{"num_key_value_heads": 8, "head_dim": 64, "intermediate_size": 1024, "hidden_act": "swiglu", "qk_norm": false, "tie_word_embeddings": false, "init_std_up": 0.0246, "warmup_steps": 390, "doc_mask": true, "max_steps": 12734, "dataset": "wikipedia_en"}
Each number is 500 + 25 x the weight over its row's rms, rounded and kept within 0 to 999. Layers, rows and columns count from 0. Numbers have three digits each. The size before them is the row's rms in percent of the matrix's.

# layer 3 attention output (transposed), 512x512, rms 0.0358, rows 290-383, columns 96-127
103:582475467492490482496467493542491490471489506490508505500508504510529501476502499510503513520485
105:557492477502505513496466542453505489522510506521495508547511484505489485505490542543514475471491
099:487462492498491519531530507448546450488551502500514527503517536493534460536486510516471517490519
101:496443457535499532478449524497507537490494497516529514524503529488495473538482505461503492474519
113:465494521490503514470505517482536539513524493520550542518441543511510521514485453501506504469492
107:516464523513473533519477438483521519498474483479515512527457551455535485504476472474488500501483
089:499475515497499474500525481459459468483500535502507486483521528468530525513534514498497539501522
101:564466495488503508531498547456493472460496495493513452509526468515500497486511511505538485502512
092:545466505532501540463433502518532510470508495486531529560503488521514465499422483526464477517493
099:552455497498493545503478511405492509497489488527525492537479533472522513529510510508463486475497
079:488496482480509443539499502462482494519525500491490477497493481477482477482492489488499525480510
110:512492513479481472456463506500479464488479498497510508508506505506493497497503484481485511516457
090:520499471497516493509522501427502509500542498520514497539521465506487490530479542524491481479505
105:574501497493507502486511574470467482514518496528504496543512479527503502486518527540508500496482
110:507510553513476474476530461527465458471475502484492543497501505495510488491499499519497542494489
098:447469524505506509517555497458536538536542500504495496502483495511506496499488503508476467495474
090:476493502458499492457492583537491533500488492478528516505495488509515520495548483541511522485515
113:555482482500505541520508467501501496508492492485496511532490522515528484544450519497497483511519
102:584483495468514522497487528462467499468459464529503490544483513500516522497503489488499475522459
099:498498536495480482484518488543501501502488517479526520483487530463543471504516482534519546494521
100:528523489494503492512524504504541509547534518495455505497517491517457456515490578556508491500512
098:458524524517482460455501475561475474490477491472516500496475485512508524472494450483500549529482
108:540514440502495477525475510490507482506540485491500457502530487548495472495491536534478465493513
085:472502520536489485491499511497483474463507475466523494495491497499482474494470472503481529460493
108:529474483500474530516509491499485494498529470460506513514508515483505495520517545545493526492551
082:533484469502519520513497493546568518517496492514519529499496569490511481505502499544482526526501
083:477501494510511538550516499483521511494501469504503482521483469506508511455492535485492468502495
088:529507502529520502502463494520548531533514519491479538511483512533486485522510524545503501515502
094:496497470472515464519516559452499553536528497512494480510505491507475483511512531491488464488494
113:478539485474512481488478546526499479476487511498519472471527485533473531492501469494510466498468
109:516476501526491533513505487467503479499489501488515491483522502476499478522511503521533490502509
085:483467496509470523521486545438447508517541489502477473460515449494503535513497547471499515464544
095:494518539479516514489518456478536499522509521496485537524511555477514485540507515493522481522486
116:481529516501543503539513453507502541502484495525490524510456507492493487482492468477494496541518
111:518485499471490504519531548483470521520553488491480472477512503499511478523485529531472532476503
082:507489486491493565513499480516504532501509483476480498504511509476485480510510564548504485508491
111:483510503510524543485478464517554522482530531519484538528500522477487492514496536502493486534521
126:559481509499480485491494531492506491490520489488508491509514515475510470504506510535483500528493
113:459522521492498516534518459522512478489471505510511491506510512464508473500535481497519499562508
095:491496516527484480497491507495443517517524470465472466480508492491480498494489526525456518451496
108:530493503464488489525479524430508509493556485513478497514502493489498524499487549510481491475487
104:506486455540506468530495502466484491516487488512501504451492483545499503470486481513480487450500
109:509504513442513509503504528442467500516537482508484483521487487503500503519468541499487500475481
122:437485486534499478508506488522471487530488502490494471470493491510498510479496489474477513475509
107:550476494460512478506521557444484489521524480516501524503493501536493520488481496501496492459488
101:475499502502493506501481498499542487479517504489479509474507529514515492503515534528464495518529
103:527509471489506486424497523557506543496510489500498496524482488510516522486519485476442496547474
107:470454507477487556512507480493529516531496500479511480512488530470506458541488519509517482492505
130:534511537489489468468460542532520480473536516497478519496513521503505490466507512508493537483479
102:548477457531514490500509518456487474526451488517528499486497470526483499478506466498533487476499
097:451488485523485519474457451521527513498495510466503496504514522486497502505494518489481492481508
104:475501535491510472491561470433489508525486509534482537536466513470511493508513480486524474500503
098:510510489497495500466505474503518491515528537481479524550500496452454500527493572507518521453505
090:479517501520495483472520500585481498506510517485514513494499509548497514486503478508482532465509
103:476485492506497494506522487492515533516529495521479497493478511497556482491515490509444479549506
105:490515514531495465548508502530491477505487497493485499465520499501493488468504471516515529493518
118:540508492508520484455475507530508536488488492527509541495461508553532526469501451487488474515486
101:526495510486486520527498521477505475499520476496518464483517512513509473504487541531477508470485
119:514511466477524530531488507477526497510517493511512509485500493566508512501473499513521457482475
111:491518510514498546509448484549512519476518519482495494481514488506491474511493527522504516501509
106:528502452511506454491523544538467494507470500519522473463495475559522545443513447485506513509486
096:467487476516491537527491491449534498511534495489502466492525503494513499560467530516498481501489
106:560510471537493482487502524581501492484490517495497521487503483519504491454529480509513531550513
093:474504507472507512441531492542488547501519514498510511530474519474513530513523503469452512543508
115:523500490437515501502511544455512519494552479527508522532464517552526529495479514503482472487467
088:460497529507476547498495447530537518497491498467501501497508532475511469547525535523501485499509
105:450494497501490484543534475452480485531503519489484490496508500462466504502485507511513499462507
088:523512492502495481537468477472480450488471469484521494511504481518488504496484488511526490427478
113:564467482470487491497527566447486469503494463500524497515496477531503511507499497510517472476481
097:480519552443518497522490511453495501497543484514496497512499525515527494513462515518481493467469
105:485515549473492496521470456482496463481489490489481510529517512477487497523495540528519521459500
106:528496486530487480509469548537478502486512482505490494470507480545500505437499511507461534485497
091:493506524478497495450513487493508542482505492481501488525498543511523518535484500486459475532471
110:531483484523507507567460486428516453494477476523502503487495491516483490489484515499533472476490
098:508498516528488490422448488534493520485517523474518523525513515482491519510501509510485519442497
123:452501544492505510555527440416486490505470483508487511525488515453482484542481511504523483476504
114:503495483480515512510501525472533540516539500519480488496480523515522501491491478497481485494496
112:540529494516521474505483523551489496499513533508483501493508518512506495439523461498490556520500
107:503485490505506499510495451420490518536489481503491490506486491493479512538466525510489477434494
093:471486474521484529472483487503514543513514497462491498492490529521483501523507541496477495473500
117:502516552479505452518496512461464469471487477511498508523509495520493514499488497499499504483481
096:492477467479499480481487525459515504509505521518480514496491504516522508495509484478499457476491
093:459517536494498507496516461522513511484502525495477492513503531464497487526526529497504495550502
119:543480465480522527487507514436523531519512486524497510527469506495510511523493543491484466494491
113:544493540493493487543481503462467420495469463498495492520521489482499465489503496549546509470489
099:436500524530511516458485433509515516473494538509476505488512492443472498511502525476470500508533
087:443489533471508544490517452481544528519479499499479510539495545483497481552507516495498466514487
097:499488517527497548497473524507519516485500506499495485464531519470497459495519507513485519521520
112:557499472491518479472521530503499536504496508509497530525479490549507536514514516521503489508492
115:489523530482511479488495521578480512482522507510497499507497515512520499449506465498470543527502
106:446492516509478517517482477475507516511521487467508483484502524476507497521476537500464514454491
084:459491518526482512507522462459476503510470495478495513485508524504489497511495516490536478442497
110:469507481487492508477514532531522528500543534525482488456503527507519499456511460501471516536497
089:522504471509500466563516514441475496531472478510502458471516446499475506524480478491493479478500
# layer 3 attention value, 512x512, rms 0.0427, rows 291-383, columns 96-127
100:451496486472535537504469481537458533474471473488499500496492505517513505518527465537452499460473
101:535545513513538521475517508500485522524551492485442493497467478505490520503522464467501533521493
105:484525489470497481503538495537482505530522500518430516512493512506513516515488476479469504503460
123:511497454510506460534505502516487531489509479513416520518533507489509490532475486534487502507473
106:513480492492563508503540520494483514491512515522435495501533440489494522493500501461503537481497
089:517550480461437527472534538511525441502523533474521540488484485514462505474550504476510483513531
105:470541531497495454471502445517446535459484497483532533442496503464489537481524533481458480495525
097:478468513501519476488520497495417568467507488509518490490499454457515541490524526492461500488512
094:499507518468506506469559512544486517519537526505484548488475460496476493520546499440498505466487
081:507518506533488526531484490495460517467533502544537538537502503515518540519504512512497536492507
115:520502484500473540532532499468488498531510509488453490509470478462499495485506539486553511519544
094:507502488507502480444513521544476487500506465470539532479495523499494503499545452452508478490474
106:480531486487459510509482479518499551518497471457510500461503534489501484529527451520460491472492
109:507499482480500539505503507429525509567504521494485504473481459536491483470526504465508501525505
096:528504475544472480510491522514475498470489486498468519503503512482505548496525498509521480480506
091:496493468473477482552490446546524460526521511548463549494422536499491463507422442507458488514518
118:495506528488511466480525508495511492511515495509494491497509473503485464467501487414484499486496
100:453493466423473510523508494495502542472549494478505493500511502487507500523493507503485518461513
095:524508473521504495489504480460501455497503506504479531490500497531493474490499506473512527522462
097:512513550546507537485489472479463472506477509513529532528521508517502536469528490518495482494478
090:519469510503485513508503512458552483507515476467473468461525472479493495485507519498520488542533
111:482498515491536505491474470532467465502475461482506515526455527509522491553485422504511508459465
082:485492494494540491517514487471475495497519514538490520519469498532510512500487477490508551466490
111:518524535509516483477507494463540481539503492512438534459493461512511525458494467451486520501485
088:514535514508508519504519498470469464505501524537465482526468503514512491539479466540492531495511
079:503459529498557475481475483519519553495482450537497473532526516504491551551497492515485521444507
091:463466518470513497502476528553484507514482502514499494509541487536468486487528497522488464531533
093:509534482492485548482500454555508473491488500486537506527522552481482535529501485528529491478497
118:519496493535505510509501447508492502470509484484518504523456533494500488518476561518522500505523
114:471478520453569432491509505540440540521549521459455547509498501507489522485543466525438466493486
084:528532493478521500512507494533489498480496473503528491487463565514515479511511446507499513448466
090:505509440471485508527531527523481509482480525497471491510532488511513512481556512534536485541511
114:524480496503516483449480516503533463485465501497538484483529506519498497492480535491520499553524
118:526496503570491472473505454518484474494472515481528534514486495509482547504518478462493528468484
082:517478516518540438484462486514464490525517523479517533516519508524513497527487495501475522466485
118:536486499532510508468509517524471474502431487501533474487520487523511521478497493546492482532510
135:476515505486541512525514473513494522497526501501441500491502448504485544499524463482486524508489
110:532513524502502500457518527496518524499507491482439479474504485520508500465507511510509484586493
091:508459489497520509502477488530554495533509532542497527535469486495496486544490464497509544430458
095:500488481502483528467516490556475507480475486498505507494497493510506509534510495503537547435474
105:490492502470523534493494521515486501467515490498511469513497526470506496554461530510530488447515
100:513482475516473494501523482541488519469499488471550563483515494481491520516548508488506536432510
131:522490498508509490537498502482519487488514513523506522527494525524505493512463499528499507473496
105:467503484512445542504493455529462544486489460489484504479514478463496511539515553488506498437555
105:511531514491518542476547523495541477511501478471459457504456471516501494546460479475534506522466
102:482477557506478526550505463482478485491511472482474500489518477462513512519493525518502523506531
112:509486492563555446513501480532447529486527515498449560532528471497488556485500495490441500481465
126:503497459487483562527506470470509490508481518511528454486492461495498497520496482493524569491489
102:459520518457488483519500487545469555497526504479460506486498533488507494548568515496499465488523
097:514490486465535484549526546477512481498513520502494550514518480517489508502469472501519511479466
105:466525462458442501538519549551512522488533510484475498483550536502533476489547496532529458514485
095:485475501486490501547501535507491489544466527473566537460532506551484499454536452483507509502457
086:491507493544504522484480501439560464553496497497504512491476512489493477475474490486466498514490
102:495507497486536485502498510532500496453485494520481484521510465505502520530479499537512518497488
104:480522493505514513469501497485535501508507534536523481537487495489474469485470525506523484514472
124:464488481463473524541479495477519477488479465546533419500499530442504482546468532506523485519573
098:521479481534564486482506462523457550479490504473459507523488452482486546528533497492488555433466
117:490483506527528490461509483507456523459466468505521479516485505466513495509481553520485490464557
115:540473478515561478442498481470520473512483473497544466526473521526497519504441473494472537493485
102:466522551476469490515450483477539502486522470506494470505478539481513443523450537514504470478530
091:519483512486529449493502492534437527464484507504486549526500527525488505496524457529502493469494
099:457526555475513498499455500443531485549479470498511452483473502502497495481468503500477500528514
092:512515521523443496511493514489532443495478490498493517468524470483519483461478488476506498550493
113:498510477528455530483515470505482536455478455482479507490505499438502493525495517489523511451524
089:515488488528565464507503513505485458498504535506491504553496484513504507475507438516454496523479
101:508521498497474499491558526523516518494516518503471535512496499535491526470540534532514488515469
085:451499479454533523493488531486510511490544478511518462512491529493505463524527499508504505441489
116:464530523492478490546483476521470525488527490497489502480489529466516503527564485470469498469535
088:527443440542493520459503472498469516443484498495495499499515474479487530527505489503522543448481
100:525490447504489555477536530502501489513522527511531516495507492506501457476519467492516525471446
102:516493511515539496474460471450548461524468479485514431500464513520501476573431486445498541440510
090:495475490506438469550529481512509500518504511516469549511521487491495465462520483501534512512531
110:489495465459537510442501517536480538477526471482508458491505482520495513554513519522497506443527
100:468481465479505579542524506480541475534497496531495499502521504501499440476475467485502507500455
123:525503474504484521460528557534507501508532532495495524507542479525507484474558504490522464531475
114:490485466513532480506500471546472510436475502512506509517522498492498518547469537524503517448471
107:484514508481509502492500496496541475507445525497515461483501464523498496521472526477550528525503
097:491479502488502500487539519516469520473547492495515538509524522490506504500524487502507483428485
091:503490486515520488530511524522508462519485494555493523553509526509511490524475471495504498478496
126:509511496506434554480502503497543502521514504524500466476483507480487454511508505498548525496534
095:478523481467461520573525501516467497461509494508497480495498516492515487536486541541554513467520
093:527519495484489456523502521510520464525502511475483522513508482523529480486482464497529483553467
115:492499504485499493496511513545453519460474488482514507464551499502518517535532495483495497463496
113:489492489466550505484499497524509566521536524470469496477498467513492514502550505498511550452482
103:551502490509490492512509534491509453531477522498564525490502495522488516457512469475534486526470
087:505519489566485473541530505490469543506512537527474515551521477463506503462512491484519502546491
096:501532490519566464463512484512472511489488501515448493540479479534495518526480477490495506517460
115:479522547495437533487471506475503488552497457497503483476484525475514470511511499449495462489570
108:524494497542502530496497469426558457476462506503509481476501450495493497517454526475511550519499
099:551455456513538488507517515542486493501514529509478543546508510524507527532495458512508521449429
082:457521464498492457495525543517489468488529508492485523520518540496496482501525507523508471486474
108:500498496515492468507489461504480468469449489476498506518470475523498533541428542559520486531511
088:494509512523510501507498479517496504457537530493537493507509522502502514525560530500521498470521
# layer 3 attention query, 512x512, rms 0.0457, rows 320-431, columns 96-127
065:549485518544525514467511470534508501473487462479539479567481489523549526497481520475497505464542
071:442477530515485454439480505496514515496500503530515494478545509467455505485499458496462486504487
069:480467498527493488509455458511510490482501503502501477485539460468494507464513494490502555504501
069:526509491482500494497517447467525508543493524519483502563489496484476489517458521530523495454448
070:513505495483504510463488497506523494515465530477517495509503494505520505493476466455499500510494
070:523448536473489493471476535495520467534514489450515471501533514433481498508481512471501486486476
065:522470490475537502473461517516482456508467481486501500503530493481502489459524480523454531489497
062:514484507491472515529487498450560519505481491493510491497524505505487513518491495481483481477491
069:531517501508522502457525490467522473490489515490471491480503480520502445471463447472523521499510
069:496472476495502528503569522513490495489535488461511443528489508492485504490491525513489503477484
069:565497534481490505489452483493494512508512522506516480522510494486527502482501462464530477466539
063:505471566459467481485479486526500514498502517524444502521477499512519488530511517487542497516503
069:506500484536493464488515530491523500510496501485504486542498528516502471460467476527546499504545
063:506522503487513522483520545478501484499481521510503496526474508513499477534512451513519531506500
064:455525495514500515488509501511492506467487477530479463481523547501529506502495525505489546527500
061:464527488538521494514512534515506490506497564535513534470468526486482522507537481511557497499483
068:460559512471453500492498512464517516534519513485465482506512525483501513507482574482551474487452
070:515518497509501503484518484538531482529509504538503481427502495438501501490525464460531521483502
071:509474459455485491479493538511521525515517525458490472501508483488497515477519489470496462505519
071:516457487492497509523489463507527517489489490464514508490505499526477503501451481490490509504515
068:467515473497530477517519503455511492487486491502456473496515491533510526503513541535541458509475
067:523472494537489496515490500509501499507475505542471538464511511471480527476494494519474517514501
063:459497502468522491505491526502513497501526513456461466537541504483496462490512525522500515499494
062:467483505506548488487525526493507508479528510461497510522508469504492455497488503533485511483454
070:503448485558484506499536488501476518487482522553474493475518500470491471483473497516594518480522
073:489474478483537527480506516535511491465479540505525474529476514484480527511501471491470506480522
072:507537492515513507524505477516494497525491489460528490469556484484530480487536548481474527469497
069:519448463498487509488485512474490495485525474478477475510500495541496503500471512523506460411494
064:529480472483465534547519565504500537482496464477514479458472486508519472488545481486452510490489
069:494466529488511508437497530513476474447498507502494493531501520489458479489488515499469493496495
065:476446520512518475534512480524490518499497479515474471478520503486502503503502504489476478509478
067:528499453487490515477496511479507494558463487504523482489517504514473516507497484533492522480514
070:501476505474506498512499514498517507503515517483516490554527480469431510502474522463490469456499
061:448517503513476518526521503493562518494494499434494538521480493499474487507456488452452483506456
067:519493530494527474469509540459461471478466481502479509508505546521517510504516481477532491494491
065:490523504502479503514500487550494496533489535543529502481509518487469479483557468526490569552498
067:517492501497487484460501487480464467539514488522516540510511453498476492477478508483517504511511
070:515547485512494468534483489515463539469499507514488508443509512504500505516556511487517504518545
071:538516472491484490479477498525480511456531483456527510450497468483518523498507499491520480524473
067:497501526495498491441448510554508505514489538487509484512481528506501495512503479431536519516532
067:524507478478480514517509523474504516509518492513501519529501453538489506508453512525493497461502
071:502486503527484502507487503500490494454508489482503495496499506488520522518528486462500512497477
071:523448507518488477498493506518487477494531462481510488536479486487517495502527536508510520486481
066:470520479514518516520480504516485480480492446507475500480507512545550522552494555526510509451485
070:506515512455500520524495532482461498501561447510540496529503468498494480474442526518533497503540
064:506506490498489480518471478528500497517455540493496532514445524477478474496491524515512479536435
066:449538448493502496478499459486482522502506521482524520493529505535456492531498500484517515509488
072:486490511485463514466536507520493490507477486527513525534508508480477534473488526482494518518534
065:507494487492527509487452482469502512502497517500497516463520510521475520502440503514490506494502
070:541460499467493506507510512520501501479493506496490506493479475505519554499487446500490492477507
069:499555501465508503505511497497490533491523523475474524547531527496517511489515534449474509513507
064:534487499492517485499526505434507530528501496494516523524507535492519476473486498490504446496481
063:473502497508509517497506495493533484510474541509531558504470471496439484523493440446495474495497
070:488447505470493499485464495487515467493500478460488477511483515499559523509511512462527457507510
065:515482472525500482486495476502495521527494466502561485449454549540534498493484449495509525454511
069:498500479533519471468490508508523484498497497516470457523567494478482533510523508479499522490507
065:498469500421520495519498505503495525550515497499511508501530492471499508505473460515487499494480
068:467523475496481507474532516498511490506507494446497492493508518531494477494496512489460521452452
067:472456506518499515500549467477514462509517472485484508547504504546486527494493504496496519447487
068:511474462425516492475490537531530470508481466517521498539513476528514497495498516507449531479467
068:480576453487472550513455514510508522523493546474517556464511497505512493511488472467511488518503
058:531535449521526485468512494524504482503479462524495464515462487491486502475484498493483498494484
065:522452492506503482474468488474496486515488564550491514466450465516500538474456512521468517467506
065:463521466541521475482510524505484520478473507470531494490497490523504485483509469483488502544517
130:473473475464483483522493526526495472501533478462516496505498492520505511502486500502536495482515
113:473533533474540505477501522477469537509508499525498493527461480533507467498500514496461496524483
111:505500494469490484521475512496576484491496511471525473507519542503484528495476530533522492471507
143:574485465534491517530453493517460479527508482527476494494499499497501514500490509463496511501468
142:519509477480481545503452505511518496525512503507513476470506475495505520539467450507482527473500
115:522512471511494509494453503510503523469515494508502499504497511504515509515484519474553515478524
136:507540491479520482472524496498476527501510508505522500533508522501512477517481549522483503512509
129:532513506498457513513502514502453484548468488514498497501507473513470452458504490522514512548519
125:483536471501523463503522490506450499526482508482498494502475490472497462495480469487508541517487
126:496509533559481527466464499515501506511486489477537497525478496446514493514508480459503498530530
133:500477484486490493489532511501565459533535516513528515498514501541530530534516473518499493493459
142:441519523411508477502500469511496517493497530500452538491504472492492496509466501503512483480518
129:543514532548470514475463472489484474510468494488493507534489467517523500503521532500513499528484
139:476553541488480475513517500513464530521494541485482514439509480499472515525485485509459487534514
140:481534503551509522472464472513509499475442494441507523484510496489495536493519468492493492503493
120:512501491544492481500495506489479468518490485515529506489464520487484475464518542493496499536527
126:476492515431492494498469456520499506524549516512490517506522493488506502497421459518493492490501
134:536511468539513508463503489510500476492506462468525501506527478531496494477511559487513500491468
120:499517521528497569523497489496533510489479500481511488501484532451569463536472468493518520501502
136:488490546497496516500494561473510513469477528506539511492498501497494487479495508517478466532521
104:458525511548521536491538450488452524530501506475520483479494488532513474484518495531490531523483
111:514458471470469495544504540526490489512505500520475537425503485523497513489503481489560501492492
143:477531512503523477462497541523469488509498448479502471475470475523535469476468503504511480517470
120:457479474438498483496536492516506459514499513511496480504488515492510493489504493481504477500505
146:538492512563460514517459492506484500466502477497540505528467506503522462515510497464522503515555
123:500504518545527493461473486490494515498527491482508497537479455496510467513545500485488512498499
144:484503490498539488478509490515544442511509583523519509472498457495487481531565471484437517501478
121:500513523508492469506479503496542511502510498514542471458519512540480571522475513494474510477487
132:541474528503509472449506463520533509483483545509495484504509495463529520496512519462477474518500
139:520553494547523481530519552529467512511452504474505484510498479476514513531497508453498509491528
128:489514471486476506510536494509478476505508485514541509475513505532491480460514510523519500500500
143:508464531463507505459515490504477491520456500464460520594480497499521464480504501452519477497486
111:508471495450490508483485536498507519494530488513516519492549514513544545501479479524523451487484
102:525503559542490526503495500497484485487532485517491493497452506537503479490520516527516496513511
140:476530551478517520470504533478526510493461546478501495484513490506501471507496486477519466512501
138:520466471508469522545524462496506475499521511487503510544541536455488515478527494531507508490515
143:511498458482517506481511496490513476496499540502501492474505480457455468512532523479462521471496
098:507506491485500519493485550501542507515473520487514494495516501503504533516516490428511461486504
115:527529492436503491483492505516517497479522489499500526527500509539481479475479484501500475504460
129:464463506508457516548485561446477495477516501462495487509512512540500511477476532514531485504511
104:487518523525543482488528503493480473508527495489508476517492474492493469476543545478489514551472
133:512470486473495473532476507476493454494516461515523485528524495508508496452499495483511469527480
138:461485516510528467503529508477536522508485554522469482468504480515498504506514515515440472501459
143:527495514506541490500521468506539509492476476526469493455476527476467508516474515490459505469485
135:502477476507476531453543525470518513498506508503536478522503516518512531490502500516468480506489
131:466481537446505514521484531494476519476498494522526530523492440531479499511465507487549466511560
131:495499496515541488541501498509472459488480489505541512481476485498523467450526529509529484509460
109:493541527572504507475527465511486517501491505532462477503503497498495482503550502482465538531506
# layer 3 attention key, 512x512, rms 0.0404, rows 320-431, columns 96-127
079:487529476496512517495495493508493490493484507498502487495523500502483485501513506525521516507500
076:552513461501471458513500483506486517494525483508461519487476524534521506506496502493564514501554
083:488488491501509495537508508509496502488472498511500516488506492497500531467512515522513485496527
082:510489491504510510530504508499474516494497513504506516481502499519437517490487505490526502511504
080:499519489518513481486541520510511498485491494500472479506493505532543495488508474536494511517503
079:515520508499478541507518535516467487469517450530510484501510528548502525473490498528510493498499
072:511483546523505515523535492484507505485438504529458485535506482506493514512471520488516487487522
074:515517523506472491524502496502508484501469457541482498514456516489518491478490486477520496512483
075:483469516508524460519508535531520494499461458481509495512543509509494511514467515512496515496505
075:490493554513480463475547461526481509503454525518545504487508493500472455521500491489518472520537
080:516479483492494502529498490505504480491485469506476498509499523492506471505512517503497492502503
070:467509500515479471442506479477481476510510498474530497469517495466465521512513485485491497505496
076:499470503474515486519541512481490495517514489538452530486477498491519539504452523466510489492492
071:494504476533490489479518506521505502500516466470499478488480491503526469483503500561509488499521
083:513504509507499515521489515510501501498512496492524509494507488503462483499492489509476499497496
074:528495489479497537490487504512503507482485520495483475495537495479469501466502503507509505494508
079:495500503490518482514507502487541486483498510526504501444476494505530488555522469457493498502489
074:490467521507489464492478535446526469503499499510513483549470513525531489541494510503480490488495
090:491519512501504509502490504475497490497506485489492506488494509517550493491494507499505501497516
077:509548487520501532514525483466551499494494431507477514532522484525512488498508505541513505488492
081:507511499498483498534493500495511508499521519498523533484481501466460495493497506474506507504501
074:483509477512502510461482471502507497500506501489530532485516488476490516525509497488467498483492
070:497486469464506470497494483487500531492489495514558500444486504534499509514503489498489496510506
076:503470520501488497483487497480519480502468471491499502484492498504533517503515497488513485487506
077:508496547457498462493466494493522437509485487484538487447520475504464506543498477439489495517512
080:505524506473489527514505457451494479518522490470489496522496486529537477482502510534492471506491
083:472443481480510471525477489502489488487470490516477520480522497498507467474483500470492518510540
092:509502520514491494502503504488528483498481499493477517491496470519520500492495501487519468538513
074:502539519499488514470494497486471504473526554511499502506488507497503485531478563497496501512486
079:504524502516489506523532500480509533476484498528476525502489487509511511549491486545515506522507
076:521553480516513467506491478488515507503479476504521569485479484485466497489508495489499510518511
072:450486495504519498486461495497491442531488502461492445509488512500547497506488497480532505507491
091:501498508496471490502482493487495495492505515494495509481497513505499494520513489495506482508527
075:526503486484492499504508492497477508494480482488505478483487522499533481493519528525497498468498
078:496508483496506497512490503503536498509513510495510491510492478470525503512508494486517507505504
082:489494490497494499504512516509492500504501507495517489515509487510450508508486515498477499477485
075:508451500502514493481515486503508500465472515489483515526512516481544525488489495499481497498503
076:469460481483517468518526522549487498532535520508484464497527494469514514472535536490453529485460
078:505509530460505526485512550487508514494473492506494464539497546516484480510547485478512496480511
072:491463480494490504524509517477530484518521453535491505495507515478572477472469452486487477505503
082:493501530505505496498500491488492499515501502503480510513517502511462509492507487485482492505502
083:480503504491512499494492489497482494503495451510491494492496536507528505497492509501484490503509
082:466482520539493502474496483492468448488515515528474493528497518524494499498468520521491502507487
083:492490500482517478480514520486504483519511504514507508489487495508477483495494494508517514510504
074:513532480520509501485480510455495450481511514489481459463510489509513514510522510511499484504491
075:494505492493497508497518482470525498483540515513470500503508518524480504478504511503479485506482
077:543491492509494487533490501540506482512530505473524486528469484502518491491501489513484515511496
080:498501510484495509514492499513514517483489519508481490485478487519489491558478501494501478501517
072:527483507491481501510498494487524491491541481465528506492484510520519548515514501537490489497489
083:518502503515486520492529518509514488486452476477503506499507497504519483500504490522533485478482
076:514484501493488474520491479454523477492508494507481488456491519469488514490483489474496486499529
075:515469480510477453486486510468511505481498502559455521514486490501504496523517481478514498521516
082:517482479504493497498500506485509501510497510508492486513500494501492506481506493489492487501505
088:497515511513471509495513498501506503488522482509483498505493511501533502520501501512514527495483
078:510471483511513508513521513471501490494485504515441519518492505476525481490494509502512485525515
077:481510519491490501518505483506503495493484517445537514482475499507522510514501476482471490490520
073:522484493516481510508484522501517478505463487486492489479441511491514490443477485485494499488516
079:513500499522499507506511510472511477478506510498461512471510482534528485509533515483530501509539
081:501505485506496500494519490509488513510493478512513487499488529485505465519518516508523512516481
080:485495494528472522511516485496475493467483524487494482448508472540495481530518494518520501522494
078:495484497499518487506500466507506500500513483505509474514489502510533501483524525521464494492481
075:509488495504496514502485532516491492503503539521466487501533493508495499483494522533495522508507
076:526513508497503527493541485542500489504496477474486481525530483496469533461512470535529502497489
078:498502482462487495513491524527525500500536510485485493510510480504503494501502506488472487486498
120:504504553548532504480509492509501517499495548532492499522493485510492487495480465493503524496443
103:511521472499490468506468490495485493526529446494455523479508503460530483501534503482512471544499
109:482506545526483486471568484530495511516496526526502510548502479555495511485461505519501551490513
139:522502517539492516494502525486568512448509497476519510457498493497477486491503523478522509498510
136:453486505537535466468513455483485483518466481440535513491469486521479533494549491471483500495510
106:473505496490502517502546471514494492506498512502520494524480513542498503504500489488472538496479
136:475466498505467440541422487502506480501497459506514506492522536516516485473498478470534494492531
112:499499503502515497501479494460514528472508484484478513480501532471494534515540492478489461481502
127:524436518494519529525468519521509510498505464527495498512522509445490519467488502488512467503512
120:512531491497482522506479510474500488455520492529454469496524550503489470473505467532517483526443
117:489488499464544497511499513506488519441505542490502475492473483534470498474492535511497516508474
117:471485524487479484534473478489499503553519503472513479537523501479513480501493498495478504503507
131:481519491483461449515486497532464506481501463508477495504514530471487481473504479486527478522488
123:531513501482528512486466483472515497541515500520491500506500488526515496517489486537476474506481
122:525489510519513492489509511492516515541523551523491488484511491479509487501481538511495517492517
104:527500512526517516521476503481494508485510494519473486494520491469498501478485479468524481498500
109:506519500528506490495521461503526508529457479500524502538494536539521504542493517516475521495523
127:506512538545515487485528505509542528478443534512487524501467509472489509527474497490479522473522
105:471467496508535480499454539467467465503531526508508487478529483484440493489512491504490479480554
118:538527531509486513510512474503503504500532499533477510511512509494467509493530484502498478513487
101:508507482474506508508456509508496507510524496491484509496515503460451483510524530474498488507501
103:500535508493504510495534499507538509489498506487528477519485495538539494497474513503493532488493
106:489503526514487505503503501494518509507507514525484505494544516498473498499496502517498493540477
121:491494529497498530488524529532546529476506569527503485541475478517476504507508498502489533482512
137:475526482539503484462519520497500503480469507519460473450462525477532541519504472512465474525472
117:510513498482506510498482479486463500521505491491439499511511555434466483474496546491503473550491
136:531484485497502507490518494522470536484463466497478529517510476550474524493474512509488494539506
111:496514493508508497506534443484496483486454494494529506508486484519537507524497485515500493512476
123:464530500510475504498514498507511509500479502513493499509508534511483491523502521515441509489516
139:491463491512515483533456506482519485502480465498495509543549461526477497481503478506502509505460
124:511521486475520504507538539511535524495483521492493522499462481533500546493503541491496505491505
139:520476503533442489557507531507530513443494479518487486467523494452477481479502485505502530492538
104:489527518494517511518563479516523513481497516508515497537469507556495479505492506495480536456493
098:506497477488475483485438555500489478494512489515489501483539482448502508487493498489525478531514
139:508510493520452488481489456488476472515508473518516517505512536468522477461501476532490499514471
108:460488484477501487494505522498521508483500506506549476490474491536451513507493523470527510478531
113:489464505511503446511495481504490483520467509457498532525496460518505521468504467498494506510505
100:484513514521502495491539490510509515472482502494497498506467507537523502487497499532500523489479
099:490507499505483503500515472514502498473472506511521489485465501510531495509518490504488539467519
116:521556549514501451451542499511506504512472526529508504498463496504473486489508498491486502508476
102:495471505482477506523451521487471493503524470531479508476537518449487504500516488518508451531514
116:521540531506449516493519484530525526443478496521496489461470510534526484502529488488495513481512
130:510564526491464501498518493528507497503475525471532516487503500525477483519515517520518496530520
137:469469486484488516465503475479511456565502538469538516515556456539483478503500473514489524492534
135:516526493478499458487495545499503472484499503531475530519481513528484519489493478519509540457475
125:495530498498450503492517433478519465506529491528524480512469570504532467508528448520465491486453
130:510510507483498510511520500516537507525497517514467496486501513505506546506479481490467491512492
105:505489480497505507498442519490484480503490490488495529488517493484486500513513513484515454513522